Part of a small language model's weights: 7 heads of 64.
Each number is 50 + 12 x the weight over the matrix's rms, rounded and kept within 0 to 99. Layers, rows and columns count from 0.

# layer 6 attention value, 448x448, rms 0.0884, rows 292-319, columns 112-223
64 45 58 61 46 74 79 49 54 62 52 34 43 50 49 58 43 38 40 41 44 46 34 49 49 46 64 52 66 41 44 39 54 54 48 45 44 35 61 33 53 47 37 44 30 44 54 50 46 46 60 34 36 42 51 35 57 44 71 64 52 50 58 42 62 26 61 56 61 43 51 52 67 52 66 29 64 58 51 36 46 49 47 46 13 48 44 78 41 44 38 60 74 77 51 37 45 32 52 76 36 44 47 41 41 47 53 46 51 63 34 40
46 59 48 62 60 63 35 56 36 30 51 42 55 47 51 44 37 77 60 67 56 25 71 61 37 40 42 60 52 40 51 59 63 52 66 44 24 77 60 43 33 32 52 54 38 25 44 26 42 53 70 58 50 50 42 47 23 31 53 46 41 37 52 56 69 68 29 51 46 49 50 35 71 52 49 58 44 48 58 43 51 29 65 45 46 40 27 49 40 38 63 43 38 49 63 48 37 41 37 65 66 52 43 51 52 58 27 59 69 59 35 24
42 51 39 57 49 60 61 72 44 68 47 36 64 44 81 51 77 32 39 49 54 43 44 33 38 59 59 48 48 59 61 72 56 64 41 53 42 56 54 49 48 64 61 67 39 52 36 58 51 69 24 61 45 39 39 41 39 64 60 56 50 65 42 33 48 49 21 61 38 46 33 30 36 50 53 61 60 33 50 56 51 35 71 42 50 48 58 67 44 56 59 51 52 63 76 39 53 30 54 63 39 49 57 33 58 44 52 61 47 46 69 62
69 40 21 62 48 34 48 69 40 26 43 50 56 66 61 35 90 52 45 53 51 59 54 50 34 20 51 57 46 32 29 55 60 67 13 44 58 41 37 52 50 56 80 62 46 37 44 35 32 45 58 57 42 48 70 34 38 60 51 44 65 55 43 42 61 67 56 35 61 50 35 58 41 41 46 57 37 38 43 63 66 58 20 58 67 47 53 26 63 41 55 55 58 51 48 29 58 45 46 50 63 33 59 54 46 60 44 57 70 44 68 63
47 54 46 39 51 35 42 37 62 40 50 50 44 33 35 48 47 48 47 57 41 29 33 32 53 58 37 46 42 33 40 54 69 74 53 36 54 52 70 50 41 56 56 21 62 49 40 24 56 64 50 46 56 60 39 62 29 46 49 44 57 52 33 59 56 49 27 58 61 63 53 35 44 50 51 18 53 50 52 52 57 38 40 59 50 37 26 40 45 53 54 37 48 53 48 65 77 44 67 47 43 65 33 62 49 52 81 40 60 74 55 68
59 50 50 64 40 53 50 46 52 55 70 26 40 50 55 39 73 14 58 51 58 56 49 61 55 56 65 48 73 38 20 45 43 55 35 71 57 48 51 43 57 59 57 54 32 55 46 44 55 46 57 58 33 45 43 23 52 39 55 65 62 17 46 34 61 70 49 50 44 46 47 46 36 38 24 52 46 59 53 39 63 42 71 68 52 59 56 65 58 50 56 35 48 35 56 52 49 37 48 62 63 17 40 51 49 31 49 47 45 40 51 28
61 68 56 40 38 38 64 46 80 56 26 50 73 29 64 70 58 58 43 65 50 41 42 44 48 51 46 56 60 30 56 50 44 38 46 63 72 66 66 15 55 54 35 56 66 48 75 30 60 46 26 52 18 39 52 49 40 40 49 60 38 51 59 57 46 53 64 61 57 48 49 69 35 59 56 55 71 48 75 58 45 40 50 56 71 30 25 49 60 54 52 27 41 47 57 65 67 35 45 55 70 50 48 46 51 25 67 47 40 51 47 40
62 51 57 39 44 63 54 40 27 48 40 69 75 64 41 49 59 28 43 55 34 47 50 43 53 44 64 50 58 48 19 52 51 57 39 78 43 43 60 50 50 46 47 39 56 42 64 37 39 72 50 36 49 44 40 53 61 69 63 45 78 34 52 54 62 43 58 38 46 42 42 50 48 55 67 60 41 65 45 30 61 25 52 66 38 40 66 61 67 46 44 40 65 56 59 65 28 62 68 49 71 59 43 47 51 42 53 77 57 56 56 60
49 41 32 50 61 61 47 48 64 43 51 28 48 54 52 48 43 73 58 63 42 52 55 53 47 51 45 42 55 41 34 58 54 59 56 39 50 35 67 41 52 46 48 33 55 47 41 42 60 25 47 68 58 51 65 43 79 47 56 58 36 52 39 48 34 66 46 60 36 58 43 39 52 51 52 43 56 52 55 47 54 54 64 51 33 57 44 72 34 46 48 54 55 43 45 31 62 27 27 43 55 37 58 40 63 49 56 52 63 60 81 52
42 54 36 76 45 64 59 42 41 47 63 30 36 37 53 55 32 70 27 50 47 52 63 40 61 53 57 47 58 51 64 45 30 51 42 36 77 52 54 62 64 47 59 46 41 54 52 21 33 62 53 45 35 49 30 51 49 50 54 52 45 64 68 39 49 56 39 59 73 37 46 66 63 55 67 46 35 60 58 51 49 55 44 73 35 69 65 61 49 48 45 48 59 39 40 58 47 49 50 57 41 56 48 48 33 28 31 46 58 62 53 11
61 48 50 49 54 31 46 54 39 45 62 33 50 43 55 62 53 32 42 55 59 54 42 51 42 65 50 30 45 42 40 36 51 62 63 41 63 57 60 57 25 47 58 61 46 79 60 60 56 60 43 54 42 52 54 63 33 43 67 53 27 35 44 53 44 39 64 45 48 35 60 60 28 47 41 46 54 62 59 47 43 62 53 72 41 56 50 22 54 51 46 76 22 68 50 43 57 42 34 55 56 42 80 45 73 61 55 69 27 41 31 57
53 46 61 92 33 49 71 55 28 42 37 50 57 72 53 65 40 63 53 27 43 44 53 40 65 53 46 40 46 59 47 55 57 33 53 53 42 38 65 40 64 60 52 68 66 54 75 39 56 25 45 69 46 42 57 66 52 24 55 40 60 39 46 20 57 43 65 54 50 26 35 55 47 44 39 56 36 53 66 47 48 34 51 30 44 40 63 40 56 41 34 37 43 55 79 47 52 53 48 23 69 35 42 45 47 44 59 52 37 54 33 76
53 43 47 43 67 54 41 46 66 60 46 56 44 64 34 41 38 78 63 52 65 42 63 56 50 61 52 52 37 33 57 45 61 56 40 48 46 49 44 36 48 59 27 43 47 53 33 52 48 48 60 35 59 32 52 24 61 52 54 77 64 59 35 60 51 53 37 60 52 67 54 47 40 39 44 34 58 32 24 31 61 57 38 43 37 47 39 68 49 61 76 41 35 35 62 47 53 44 49 56 37 61 66 77 69 27 31 36 52 61 28 24
30 55 40 45 28 41 63 60 31 34 49 63 35 64 28 60 47 27 37 37 66 61 52 71 57 69 31 45 57 54 39 32 54 50 61 42 55 48 22 49 64 58 36 48 39 52 37 26 39 38 52 60 64 49 40 34 44 44 60 60 46 47 32 54 63 48 42 50 49 36 67 21 46 45 65 77 55 47 69 65 48 68 51 66 50 68 42 63 56 48 33 62 61 35 54 30 54 82 74 46 49 41 28 53 49 38 62 72 51 30 60 64
53 33 27 34 56 61 65 22 73 43 52 68 52 57 64 41 32 43 55 55 69 50 45 70 31 47 60 55 72 34 36 51 33 59 45 64 63 42 54 70 56 39 49 62 60 44 30 50 63 49 58 84 50 39 81 53 56 45 67 34 54 86 61 43 44 60 49 39 70 65 62 24 46 47 43 47 59 32 31 24 31 42 49 45 33 44 23 35 43 64 42 34 25 23 26 60 56 60 49 29 51 69 72 48 66 50 48 39 30 29 61 54
53 68 34 52 45 55 53 50 77 69 59 61 46 42 55 37 65 56 62 36 68 33 42 64 34 66 52 52 47 53 32 48 39 28 46 73 63 57 53 39 51 39 43 42 58 60 46 67 70 52 44 27 35 75 79 43 46 51 37 47 40 54 51 30 54 78 54 34 51 55 72 58 39 54 39 62 62 77 31 67 60 71 41 44 47 48 49 45 52 44 64 30 59 44 56 34 58 71 39 50 52 70 54 57 58 35 78 62 61 63 44 41
52 43 54 65 71 59 64 39 72 37 53 59 37 34 72 39 07 47 17 67 43 37 47 29 53 69 56 44 66 71 36 32 57 44 41 67 48 43 55 42 52 65 67 43 57 60 46 56 59 54 53 54 49 41 51 48 47 69 46 42 56 59 34 55 45 60 74 38 59 34 41 59 31 44 22 60 23 37 40 77 41 30 61 60 67 73 44 54 70 45 35 59 44 60 56 49 59 44 61 45 64 39 65 51 38 37 43 49 48 44 51 64
56 41 55 45 39 78 63 54 81 50 53 43 44 54 42 62 24 44 60 34 46 74 41 55 31 33 55 72 49 55 61 50 55 50 47 57 50 55 51 53 39 54 38 52 55 84 44 25 38 27 65 40 36 38 70 22 27 58 44 51 54 53 43 59 48 63 39 49 54 67 44 43 45 56 72 81 49 54 55 56 60 42 31 58 57 62 47 58 30 59 45 75 51 31 65 45 50 43 54 74 49 38 45 37 34 48 55 67 58 44 59 44
57 54 50 22 40 46 47 37 69 30 49 57 55 50 75 65 67 59 56 45 72 23 34 51 51 41 49 44 33 58 40 62 33 40 35 55 71 55 49 57 54 73 39 63 40 69 73 45 53 41 58 57 48 51 42 40 39 47 47 55 61 48 57 34 46 70 55 22 64 53 48 54 47 58 51 54 44 83 40 45 51 51 70 50 68 39 52 33 38 49 61 42 35 45 68 43 55 55 50 42 47 47 49 77 71 28 33 46 36 42 51 61
89 53 35 42 35 44 58 55 71 34 59 43 48 56 85 28 46 59 36 68 50 41 30 68 58 62 48 51 92 35 41 48 45 33 44 61 24 30 79 45 42 42 46 80 38 56 56 62 40 61 61 52 42 60 49 46 23 64 42 67 67 41 50 43 60 69 47 46 69 47 54 76 56 37 53 45 48 58 52 59 42 51 63 42 58 37 81 56 21 50 76 49 58 57 49 60 53 27 61 36 39 57 54 35 52 54 58 82 47 44 39 54
50 60 52 54 44 66 63 57 75 40 68 58 28 49 54 54 61 56 66 34 33 54 59 51 35 36 50 41 61 54 49 34 45 54 69 32 38 46 38 44 61 49 60 41 41 38 68 62 30 56 45 43 34 33 66 55 87 38 38 34 64 43 64 62 44 51 35 40 24 45 28 71 57 46 50 36 59 40 65 52 45 56 32 66 40 60 69 41 51 29 43 49 45 56 65 59 32 60 69 49 40 33 48 54 61 52 69 72 49 57 56 38
34 31 53 49 59 46 45 54 54 58 60 47 66 51 69 40 70 36 49 55 64 62 36 63 65 50 30 55 56 54 44 64 55 57 34 57 49 41 36 51 35 58 60 77 45 40 36 54 59 57 56 45 35 55 57 26 18 35 43 54 65 53 51 65 47 29 39 46 53 37 51 48 44 68 43 41 59 38 40 67 34 49 36 54 54 73 40 26 46 45 57 50 38 53 69 55 63 51 35 44 39 35 30 66 42 35 41 37 50 26 66 60
51 41 65 45 45 64 66 39 55 30 68 50 47 50 57 60 44 75 49 60 58 41 51 24 58 34 44 86 65 57 53 45 44 39 62 35 49 76 57 47 63 43 47 33 68 65 27 50 48 60 55 44 45 57 21 62 73 65 36 54 43 44 64 53 21 69 41 61 79 35 47 68 40 68 57 61 34 57 65 39 34 49 59 56 34 48 29 38 52 57 69 49 44 47 63 38 49 89 60 48 47 67 38 61 43 43 57 62 55 67 35 46
59 54 52 36 56 42 26 55 64 41 71 43 63 56 46 65 61 31 25 58 47 59 58 41 53 52 52 81 33 62 50 47 68 50 41 60 49 53 46 28 46 63 59 38 60 61 38 49 73 55 58 42 57 43 47 57 55 44 47 68 45 50 53 58 40 55 45 49 29 49 44 60 61 57 55 54 59 46 50 41 14 38 57 56 62 40 51 47 58 45 58 37 52 65 49 40 49 70 38 36 27 42 43 42 54 56 49 58 52 50 56 44
52 65 63 36 66 55 60 64 58 31 48 62 60 67 53 59 52 54 70 58 37 39 65 51 49 67 35 40 36 65 36 53 58 52 48 59 85 56 45 48 57 43 42 60 40 52 54 27 38 63 50 35 64 34 55 32 36 45 62 38 62 58 33 39 48 59 35 52 46 59 76 59 41 28 25 52 66 55 85 38 52 39 33 56 44 47 59 42 48 62 36 36 48 30 49 48 52 57 56 25 48 53 27 61 73 58 51 37 27 54 47 32
54 45 52 61 31 53 62 45 53 46 53 66 39 62 47 27 49 36 40 42 48 31 46 29 54 54 45 59 55 62 51 48 26 40 74 65 45 43 50 71 50 37 56 60 39 41 51 49 50 45 29 47 35 29 47 42 45 41 51 45 55 75 38 71 49 26 35 40 72 67 55 44 55 44 41 47 42 51 55 61 43 58 54 62 53 36 49 48 62 51 53 31 42 49 43 49 66 30 50 26 40 57 60 51 62 40 26 60 40 69 29 43
59 24 46 65 41 58 59 52 61 70 41 45 65 66 37 37 62 55 48 34 57 52 52 48 50 61 44 54 52 50 46 24 51 56 73 42 48 77 72 58 62 50 68 29 60 35 42 38 53 40 52 39 39 54 70 63 75 53 59 34 53 50 73 25 65 75 70 47 34 45 57 68 55 69 30 28 58 27 62 52 47 44 53 45 39 51 32 62 32 39 45 38 39 51 60 64 57 40 53 57 50 40 39 56 65 37 44 45 55 34 38 60
64 64 60 54 68 49 36 56 50 45 52 61 55 51 32 39 35 67 75 47 90 28 24 63 25 58 49 48 54 47 42 41 26 67 36 48 52 37 52 38 61 49 38 47 60 55 39 71 47 54 34 47 44 46 57 43 46 32 47 60 46 51 45 57 63 46 48 56 44 35 64 60 49 77 59 57 31 58 45 84 32 47 64 63 25 28 48 54 53 62 48 49 24 65 39 53 25 41 60 47 63 42 77 58 33 62 45 35 48 46 47 55
# layer 6 attention output (transposed), 448x448, rms 0.0743, rows 292-319, columns 112-223
53 51 46 52 52 61 26 45 49 44 50 50 57 35 53 72 40 56 51 25 30 52 34 60 40 42 42 42 33 38 09 48 29 67 49 35 60 65 81 38 63 66 59 27 54 54 42 46 43 51 41 48 51 57 44 49 38 69 22 49 68 47 46 17 47 60 64 40 34 51 41 42 56 64 44 59 35 38 56 54 43 62 47 59 30 57 39 56 56 42 50 72 60 35 55 50 55 70 42 58 49 34 65 44 43 55 49 58 43 61 34 55
32 53 49 52 58 39 55 71 59 36 40 48 67 40 43 48 27 30 45 65 52 38 44 46 60 27 70 63 54 54 19 47 47 42 49 58 28 65 65 33 54 63 57 55 43 57 51 47 30 43 67 41 49 61 55 40 52 57 21 56 19 61 62 56 39 20 65 36 61 61 68 53 31 41 56 75 61 55 52 58 42 66 38 53 38 43 50 58 61 41 56 51 39 52 49 44 55 44 68 37 43 43 57 51 22 42 65 59 62 79 40 55
61 63 49 28 51 53 57 38 47 41 52 46 38 39 26 43 33 77 56 46 63 43 43 60 32 36 44 46 52 63 55 63 55 41 73 46 61 54 34 41 39 64 39 65 62 61 67 53 48 59 54 51 39 53 56 50 61 08 58 49 55 55 60 41 56 58 68 43 58 70 51 51 44 47 47 44 43 63 42 64 62 49 40 50 39 57 46 42 45 45 27 49 76 40 36 63 37 37 43 57 50 54 19 60 66 78 64 44 41 67 51 37
48 48 58 26 59 57 53 11 70 40 33 32 59 58 49 69 36 65 45 54 31 79 62 71 46 54 47 41 60 63 81 59 59 43 53 22 50 45 63 35 55 42 27 51 45 57 52 41 74 44 64 52 62 36 42 47 64 28 28 38 23 28 47 55 61 52 33 42 14 45 52 42 25 56 48 42 48 45 30 46 47 63 59 73 62 42 58 61 47 59 43 43 53 46 42 63 44 56 54 34 35 38 44 40 46 62 31 49 40 62 61 47
33 54 49 57 65 65 46 55 53 53 55 59 44 42 52 32 72 74 64 61 40 46 46 64 43 50 50 51 64 55 71 45 47 54 51 57 66 45 40 43 49 59 42 46 64 48 62 45 53 45 41 49 50 54 66 32 65 49 43 36 44 35 46 67 37 49 43 55 59 20 53 76 47 38 68 82 74 75 42 47 41 47 19 49 37 56 64 60 68 56 41 62 36 44 51 46 43 45 52 54 51 47 67 67 66 46 45 44 62 18 51 36
70 54 51 40 70 34 46 59 37 46 52 60 24 55 57 53 31 46 43 50 65 43 39 46 66 41 57 53 52 55 52 51 47 49 53 56 46 44 61 41 41 47 65 53 53 40 49 64 47 33 52 44 41 48 54 54 57 28 52 60 43 52 44 45 64 34 54 43 35 26 44 52 54 72 52 25 54 39 57 31 36 49 46 41 05 59 36 45 55 42 48 69 50 29 28 47 56 54 55 51 39 62 37 49 50 61 61 50 44 50 30 59
33 59 56 74 51 39 54 38 52 51 69 65 50 67 28 50 37 45 48 47 64 54 48 49 55 32 51 50 54 48 27 58 42 65 52 35 54 45 57 50 38 52 49 49 62 56 28 47 49 89 26 46 50 55 80 76 48 15 41 63 72 24 41 45 44 32 61 52 39 66 64 45 50 26 92 49 35 47 57 48 47 55 69 55 31 70 57 45 42 63 50 63 36 60 50 56 63 54 66 47 35 40 78 50 52 39 24 30 43 65 46 57
58 19 48 54 52 63 47 50 37 57 47 23 42 31 58 48 30 51 57 47 45 56 65 58 51 54 45 16 34 49 61 59 61 34 50 63 43 72 32 61 60 24 72 43 52 35 54 32 54 27 52 77 66 63 52 55 52 37 56 48 29 56 55 35 39 34 39 65 51 39 56 44 49 69 44 59 41 39 42 63 46 48 56 71 43 64 38 60 33 64 54 59 52 53 58 56 57 50 61 58 42 25 52 58 35 41 59 41 50 31 56 49
37 62 64 42 42 61 52 46 64 40 65 55 44 50 50 55 49 48 43 36 62 33 32 48 58 55 72 72 63 52 65 43 50 37 59 40 36 79 49 50 63 40 71 58 38 48 59 46 47 40 48 43 50 42 41 33 50 61 64 34 42 51 48 43 44 60 55 37 49 54 48 59 44 52 74 58 55 52 53 40 48 41 46 45 43 42 48 63 59 56 51 36 36 55 55 54 56 60 39 67 53 32 41 50 45 51 41 36 24 64 47 45
62 28 40 48 63 38 44 51 69 33 64 56 72 41 28 26 47 43 56 62 37 37 51 64 36 74 57 60 59 38 44 45 66 54 52 43 38 49 54 57 34 61 56 49 49 34 50 41 33 53 54 65 39 54 49 53 50 59 51 62 52 48 52 55 48 36 56 51 49 45 59 43 56 53 26 74 49 47 42 39 46 55 52 56 44 27 47 64 52 55 53 40 60 59 36 45 35 56 51 76 50 38 23 58 51 22 56 37 45 31 59 60
43 39 60 41 58 31 69 68 76 55 40 43 11 30 39 53 30 52 63 34 60 39 62 58 70 50 59 45 66 34 42 73 53 54 55 40 36 42 42 69 48 50 42 38 42 29 45 47 70 52 29 42 51 53 65 38 64 66 45 60 63 54 24 51 52 52 56 73 55 37 68 36 29 40 59 52 25 48 67 42 42 60 44 56 60 44 54 61 43 46 50 46 50 46 43 61 52 32 68 40 50 42 39 52 52 61 50 52 52 48 61 60
51 52 31 43 41 62 54 34 45 55 51 55 51 62 61 30 51 33 37 56 49 34 30 34 54 54 39 45 61 84 53 62 62 65 59 49 44 43 60 45 69 43 62 48 56 37 42 59 65 68 76 50 22 17 53 26 53 52 33 50 38 63 40 61 39 57 33 63 50 59 57 69 56 60 32 33 54 54 33 45 57 53 54 46 54 44 52 75 51 55 43 62 53 77 18 32 55 35 50 42 34 48 71 40 62 58 61 53 42 36 59 46
49 79 58 53 31 63 41 70 45 74 47 36 28 61 26 47 38 33 60 40 57 63 29 56 53 39 89 42 57 68 52 32 37 48 63 65 67 54 53 60 47 73 49 76 42 57 66 29 44 49 30 36 39 57 47 43 42 36 58 52 57 50 60 42 29 64 59 37 40 52 39 67 52 46 54 67 59 54 61 38 39 52 70 37 65 62 52 41 32 45 63 69 63 45 61 57 60 57 49 55 72 60 44 54 68 33 70 41 56 54 46 36
50 60 52 47 34 50 89 54 70 54 58 45 38 54 62 59 42 76 66 61 33 41 70 47 50 50 58 46 50 05 62 49 71 55 38 63 30 56 68 39 67 49 55 44 28 48 74 58 46 42 61 50 49 46 66 47 51 33 45 61 48 41 33 52 50 80 53 48 55 64 63 45 60 82 32 47 35 56 28 42 44 43 52 44 41 60 46 63 49 58 63 25 53 58 68 39 23 42 43 49 58 48 52 39 57 51 54 34 59 62 66 54
55 51 55 57 50 53 38 57 44 47 42 32 38 64 62 54 37 50 54 59 50 57 60 64 66 80 41 49 20 58 21 40 49 51 44 32 44 49 83 49 60 75 58 51 29 48 69 34 58 64 46 51 63 35 35 65 28 51 53 37 50 37 29 52 48 33 46 66 54 49 59 38 50 58 42 61 43 38 53 43 32 60 56 54 55 28 47 59 42 67 22 53 79 53 37 39 55 45 33 33 57 58 36 51 25 58 65 62 39 59 58 63
54 63 53 60 54 42 55 41 30 40 51 35 53 55 43 37 40 44 57 51 58 70 37 51 67 40 64 43 21 48 42 46 47 45 35 38 48 63 62 69 50 56 50 43 43 35 53 35 40 38 64 57 48 38 52 50 50 38 32 63 52 35 67 62 60 45 26 69 52 33 71 61 55 38 48 45 64 43 56 30 41 54 48 56 49 50 89 76 52 63 31 42 63 59 63 57 57 55 31 57 57 48 66 33 40 23 26 37 56 18 49 44
37 53 46 30 55 49 48 74 69 31 54 47 62 45 41 54 40 56 47 50 27 54 48 28 42 47 61 46 40 31 33 49 52 40 46 30 53 45 57 55 57 49 58 54 56 46 40 41 50 24 45 47 56 55 58 61 62 64 64 37 50 53 72 46 38 36 61 63 57 47 52 56 59 27 29 88 59 44 45 77 55 81 30 52 43 37 62 43 52 41 54 64 53 52 53 56 62 54 37 43 74 43 51 56 61 51 35 54 48 34 55 35
48 52 26 55 63 45 75 45 43 55 51 42 29 39 36 55 50 66 25 38 32 34 64 56 41 60 63 33 56 44 50 57 30 61 54 32 56 31 62 40 54 56 52 52 62 51 57 65 46 41 70 38 78 73 29 30 39 56 63 43 38 43 51 33 31 42 43 56 60 39 60 47 46 23 25 34 57 25 30 71 67 54 59 39 49 41 46 45 73 57 57 41 50 66 57 62 23 53 59 62 75 45 56 72 32 57 33 37 69 51 61 58
50 72 70 77 48 55 64 80 54 36 45 47 43 35 41 37 32 81 36 63 66 65 67 39 37 61 48 45 72 58 59 49 50 59 53 24 73 44 44 73 45 48 39 58 66 36 45 60 50 49 55 30 48 57 58 65 54 69 34 49 38 41 66 64 35 57 52 52 62 37 49 32 52 34 49 39 52 60 77 68 67 60 51 50 49 79 59 52 53 32 26 56 43 44 64 69 49 41 35 59 47 31 45 59 38 63 53 52 61 49 51 36
62 53 65 31 52 47 64 35 39 49 47 63 67 61 20 68 49 48 47 60 61 68 65 48 41 67 54 72 43 35 35 79 30 63 69 21 73 37 52 52 41 54 39 35 71 32 47 58 59 48 52 49 46 62 68 56 42 78 60 54 66 85 52 68 60 44 55 54 51 74 43 32 62 63 54 60 34 37 39 55 49 70 61 53 36 56 63 45 44 45 36 52 41 51 38 55 55 46 66 63 23 39 63 37 50 45 66 49 66 35 48 46
51 56 49 33 60 57 54 37 56 42 51 56 37 51 43 59 51 33 35 63 53 47 41 46 33 87 57 67 23 55 37 37 51 49 26 69 48 40 45 55 35 57 40 62 59 64 65 40 74 36 55 59 31 39 54 44 55 50 81 44 46 50 41 61 66 57 53 34 36 53 47 60 60 45 61 66 41 57 40 55 51 40 54 34 26 37 62 60 54 36 50 58 44 61 50 51 62 68 29 55 53 57 51 61 43 44 31 39 60 56 46 52
43 64 42 27 44 64 76 66 49 38 45 64 58 50 38 45 39 70 60 49 51 38 47 71 48 23 51 60 43 43 29 52 41 68 34 40 65 65 55 56 63 59 46 43 50 52 62 39 54 36 33 61 67 33 56 45 39 68 43 48 21 45 29 54 48 57 51 49 69 46 36 60 45 52 43 55 35 41 61 45 76 35 42 58 34 60 46 51 51 45 71 37 49 42 52 42 63 61 43 59 41 58 59 48 66 45 21 56 57 75 47 48
67 48 60 66 50 42 53 67 45 72 49 54 55 37 36 41 45 37 45 40 28 27 37 46 58 60 63 51 63 41 46 48 49 35 55 77 64 28 59 68 51 44 40 47 51 53 60 50 43 37 61 59 56 56 51 33 38 37 64 46 34 49 50 35 64 30 68 53 22 48 58 57 53 28 41 55 65 46 47 73 71 59 42 60 48 68 57 52 64 56 47 50 60 45 23 46 67 28 43 36 51 31 46 40 60 60 61 66 47 37 36 54
46 34 54 47 30 59 31 63 49 35 26 50 36 56 40 68 76 50 48 56 43 48 47 50 57 72 21 51 47 56 69 56 66 51 37 59 25 34 52 53 71 44 50 47 63 68 68 36 47 33 50 57 68 44 59 28 45 59 62 38 33 49 50 44 74 44 37 55 54 51 39 43 54 59 44 43 43 54 48 59 53 56 50 52 48 54 74 40 45 52 39 61 64 46 47 42 58 38 58 37 68 65 56 57 50 39 42 46 56 63 35 53
72 41 41 44 37 66 28 45 55 47 59 49 45 39 46 44 46 42 61 29 62 29 55 53 46 53 55 52 68 73 54 43 35 60 83 43 74 49 54 61 53 35 73 37 41 57 39 52 66 70 52 57 62 54 50 45 55 51 32 59 42 45 33 66 47 55 60 43 43 76 68 40 48 39 49 51 51 47 32 54 30 66 74 43 48 56 46 54 42 42 43 50 57 63 46 41 63 52 60 70 59 51 69 59 40 34 53 34 71 60 43 63
52 56 68 51 54 31 27 63 52 45 35 41 60 48 61 66 55 49 60 57 62 38 52 52 58 65 50 58 33 58 53 51 53 56 60 66 27 44 80 50 72 49 42 52 75 67 42 48 56 60 66 42 32 30 55 51 53 42 56 31 43 53 39 34 53 35 64 83 48 48 41 44 37 65 51 64 68 44 54 42 41 44 43 54 41 44 37 30 40 43 19 28 52 52 34 49 51 49 65 50 38 57 30 53 45 56 56 55 55 54 56 69
49 46 60 48 40 23 28 46 41 56 48 40 65 48 40 58 53 34 37 43 61 49 68 40 47 74 53 45 64 60 68 43 29 49 44 39 33 33 36 54 61 61 49 45 69 55 49 48 45 53 52 45 74 39 27 46 30 59 38 47 69 32 62 43 35 39 46 59 49 26 45 44 46 50 33 55 51 62 51 62 51 59 22 80 46 51 57 42 44 40 62 57 65 51 64 51 21 39 59 56 45 44 52 48 50 62 39 67 37 69 58 55
53 55 44 79 47 65 51 46 49 56 40 43 37 43 44 66 72 51 36 36 49 62 56 63 76 24 63 56 37 47 78 47 48 65 51 34 41 60 47 58 28 56 53 45 50 57 34 47 76 43 35 43 47 46 52 41 62 54 37 76 46 48 53 49 38 57 50 29 59 42 36 66 47 38 60 62 64 31 45 52 47 47 48 52 50 54 55 48 68 66 30 27 81 61 73 56 72 76 69 58 49 25 51 49 45 59 54 65 55 48 54 40
# layer 6 attention query, 448x448, rms 0.0843, rows 320-323, columns 112-223
48 27 50 51 55 49 48 47 51 57 59 69 39 38 46 63 41 41 24 57 41 53 71 70 40 47 56 39 57 53 63 46 60 48 46 64 58 48 31 46 42 46 51 31 47 54 57 65 62 50 70 52 52 45 53 68 43 47 63 61 52 50 35 52 34 36 48 40 54 54 38 49 52 30 46 48 42 45 76 40 68 65 78 58 62 47 45 59 48 48 47 34 54 62 34 41 46 50 46 53 50 42 30 61 64 47 57 56 60 74 49 50
50 56 50 63 35 52 46 87 50 58 58 50 36 69 37 40 39 50 61 43 27 33 36 32 59 53 32 48 55 66 62 56 60 44 44 53 45 55 53 49 43 53 60 63 54 62 44 28 43 55 37 59 56 32 61 49 52 42 38 56 60 36 65 54 71 31 58 50 51 63 54 61 46 56 49 54 55 52 40 53 32 66 35 45 41 41 48 37 40 54 42 57 48 49 58 39 44 37 63 42 46 32 49 46 44 61 47 51 55 31 49 50
61 40 49 50 56 65 52 67 37 58 36 53 40 61 48 40 41 47 49 47 37 49 39 54 35 42 45 48 57 64 64 59 63 49 37 55 53 42 57 57 48 52 41 42 62 55 62 46 47 53 56 54 51 40 61 78 37 33 50 58 55 45 51 42 65 31 49 44 48 55 49 50 55 28 58 55 50 51 46 46 70 49 58 56 34 36 40 49 46 57 52 45 50 69 45 51 60 48 55 54 46 31 47 37 53 46 38 45 58 56 66 50
45 62 42 49 45 57 43 61 44 36 61 35 57 43 38 48 60 71 62 44 31 37 48 40 59 53 34 42 55 41 45 46 63 61 56 51 45 42 47 54 46 56 54 48 40 61 42 29 48 54 61 33 35 66 49 46 50 45 61 54 41 62 30 60 41 56 59 50 57 56 25 50 56 61 41 55 58 59 39 47 60 59 57 43 68 32 57 54 53 45 39 61 46 29 60 58 46 51 40 54 54 44 40 36 39 54 58 58 63 36 40 44
# layer 6 attention key, 448x448, rms 0.0855, rows 320-322, columns 112-223
65 72 75 52 38 29 35 57 27 60 40 46 56 63 47 50 31 48 62 56 37 46 47 48 64 71 53 40 55 40 49 52 67 32 54 60 56 48 37 63 54 63 56 53 28 30 61 57 54 57 57 56 39 41 51 33 47 60 48 58 52 45 47 50 32 47 39 41 40 52 35 48 53 37 39 38 46 37 45 50 49 51 34 65 38 57 49 48 49 40 40 47 65 46 49 25 48 49 54 33 30 59 64 40 55 51 60 62 48 77 71 54
51 47 51 48 61 34 53 29 40 51 60 37 48 54 52 42 57 51 43 40 46 50 42 78 43 35 62 38 36 41 36 48 56 39 27 56 39 50 48 38 51 56 49 57 63 49 48 49 63 56 50 36 45 48 56 41 40 53 60 53 66 55 44 50 51 60 53 36 55 46 47 58 38 29 51 46 41 56 56 50 61 52 44 53 64 69 65 48 44 37 65 47 42 36 50 45 49 57 47 59 60 55 62 64 56 55 55 45 66 36 63 61
39 53 57 47 51 29 35 50 45 28 47 44 47 42 61 48 32 50 60 54 46 53 64 54 48 64 70 45 44 63 43 59 57 48 49 45 37 40 26 50 58 58 47 38 38 54 48 50 47 63 57 41 50 48 48 36 37 40 50 69 40 50 42 55 49 58 46 46 55 40 49 35 50 37 57 58 59 31 69 56 41 51 48 45 57 39 45 41 51 43 56 53 56 51 46 57 37 48 50 58 40 58 34 44 52 55 62 72 64 47 30 49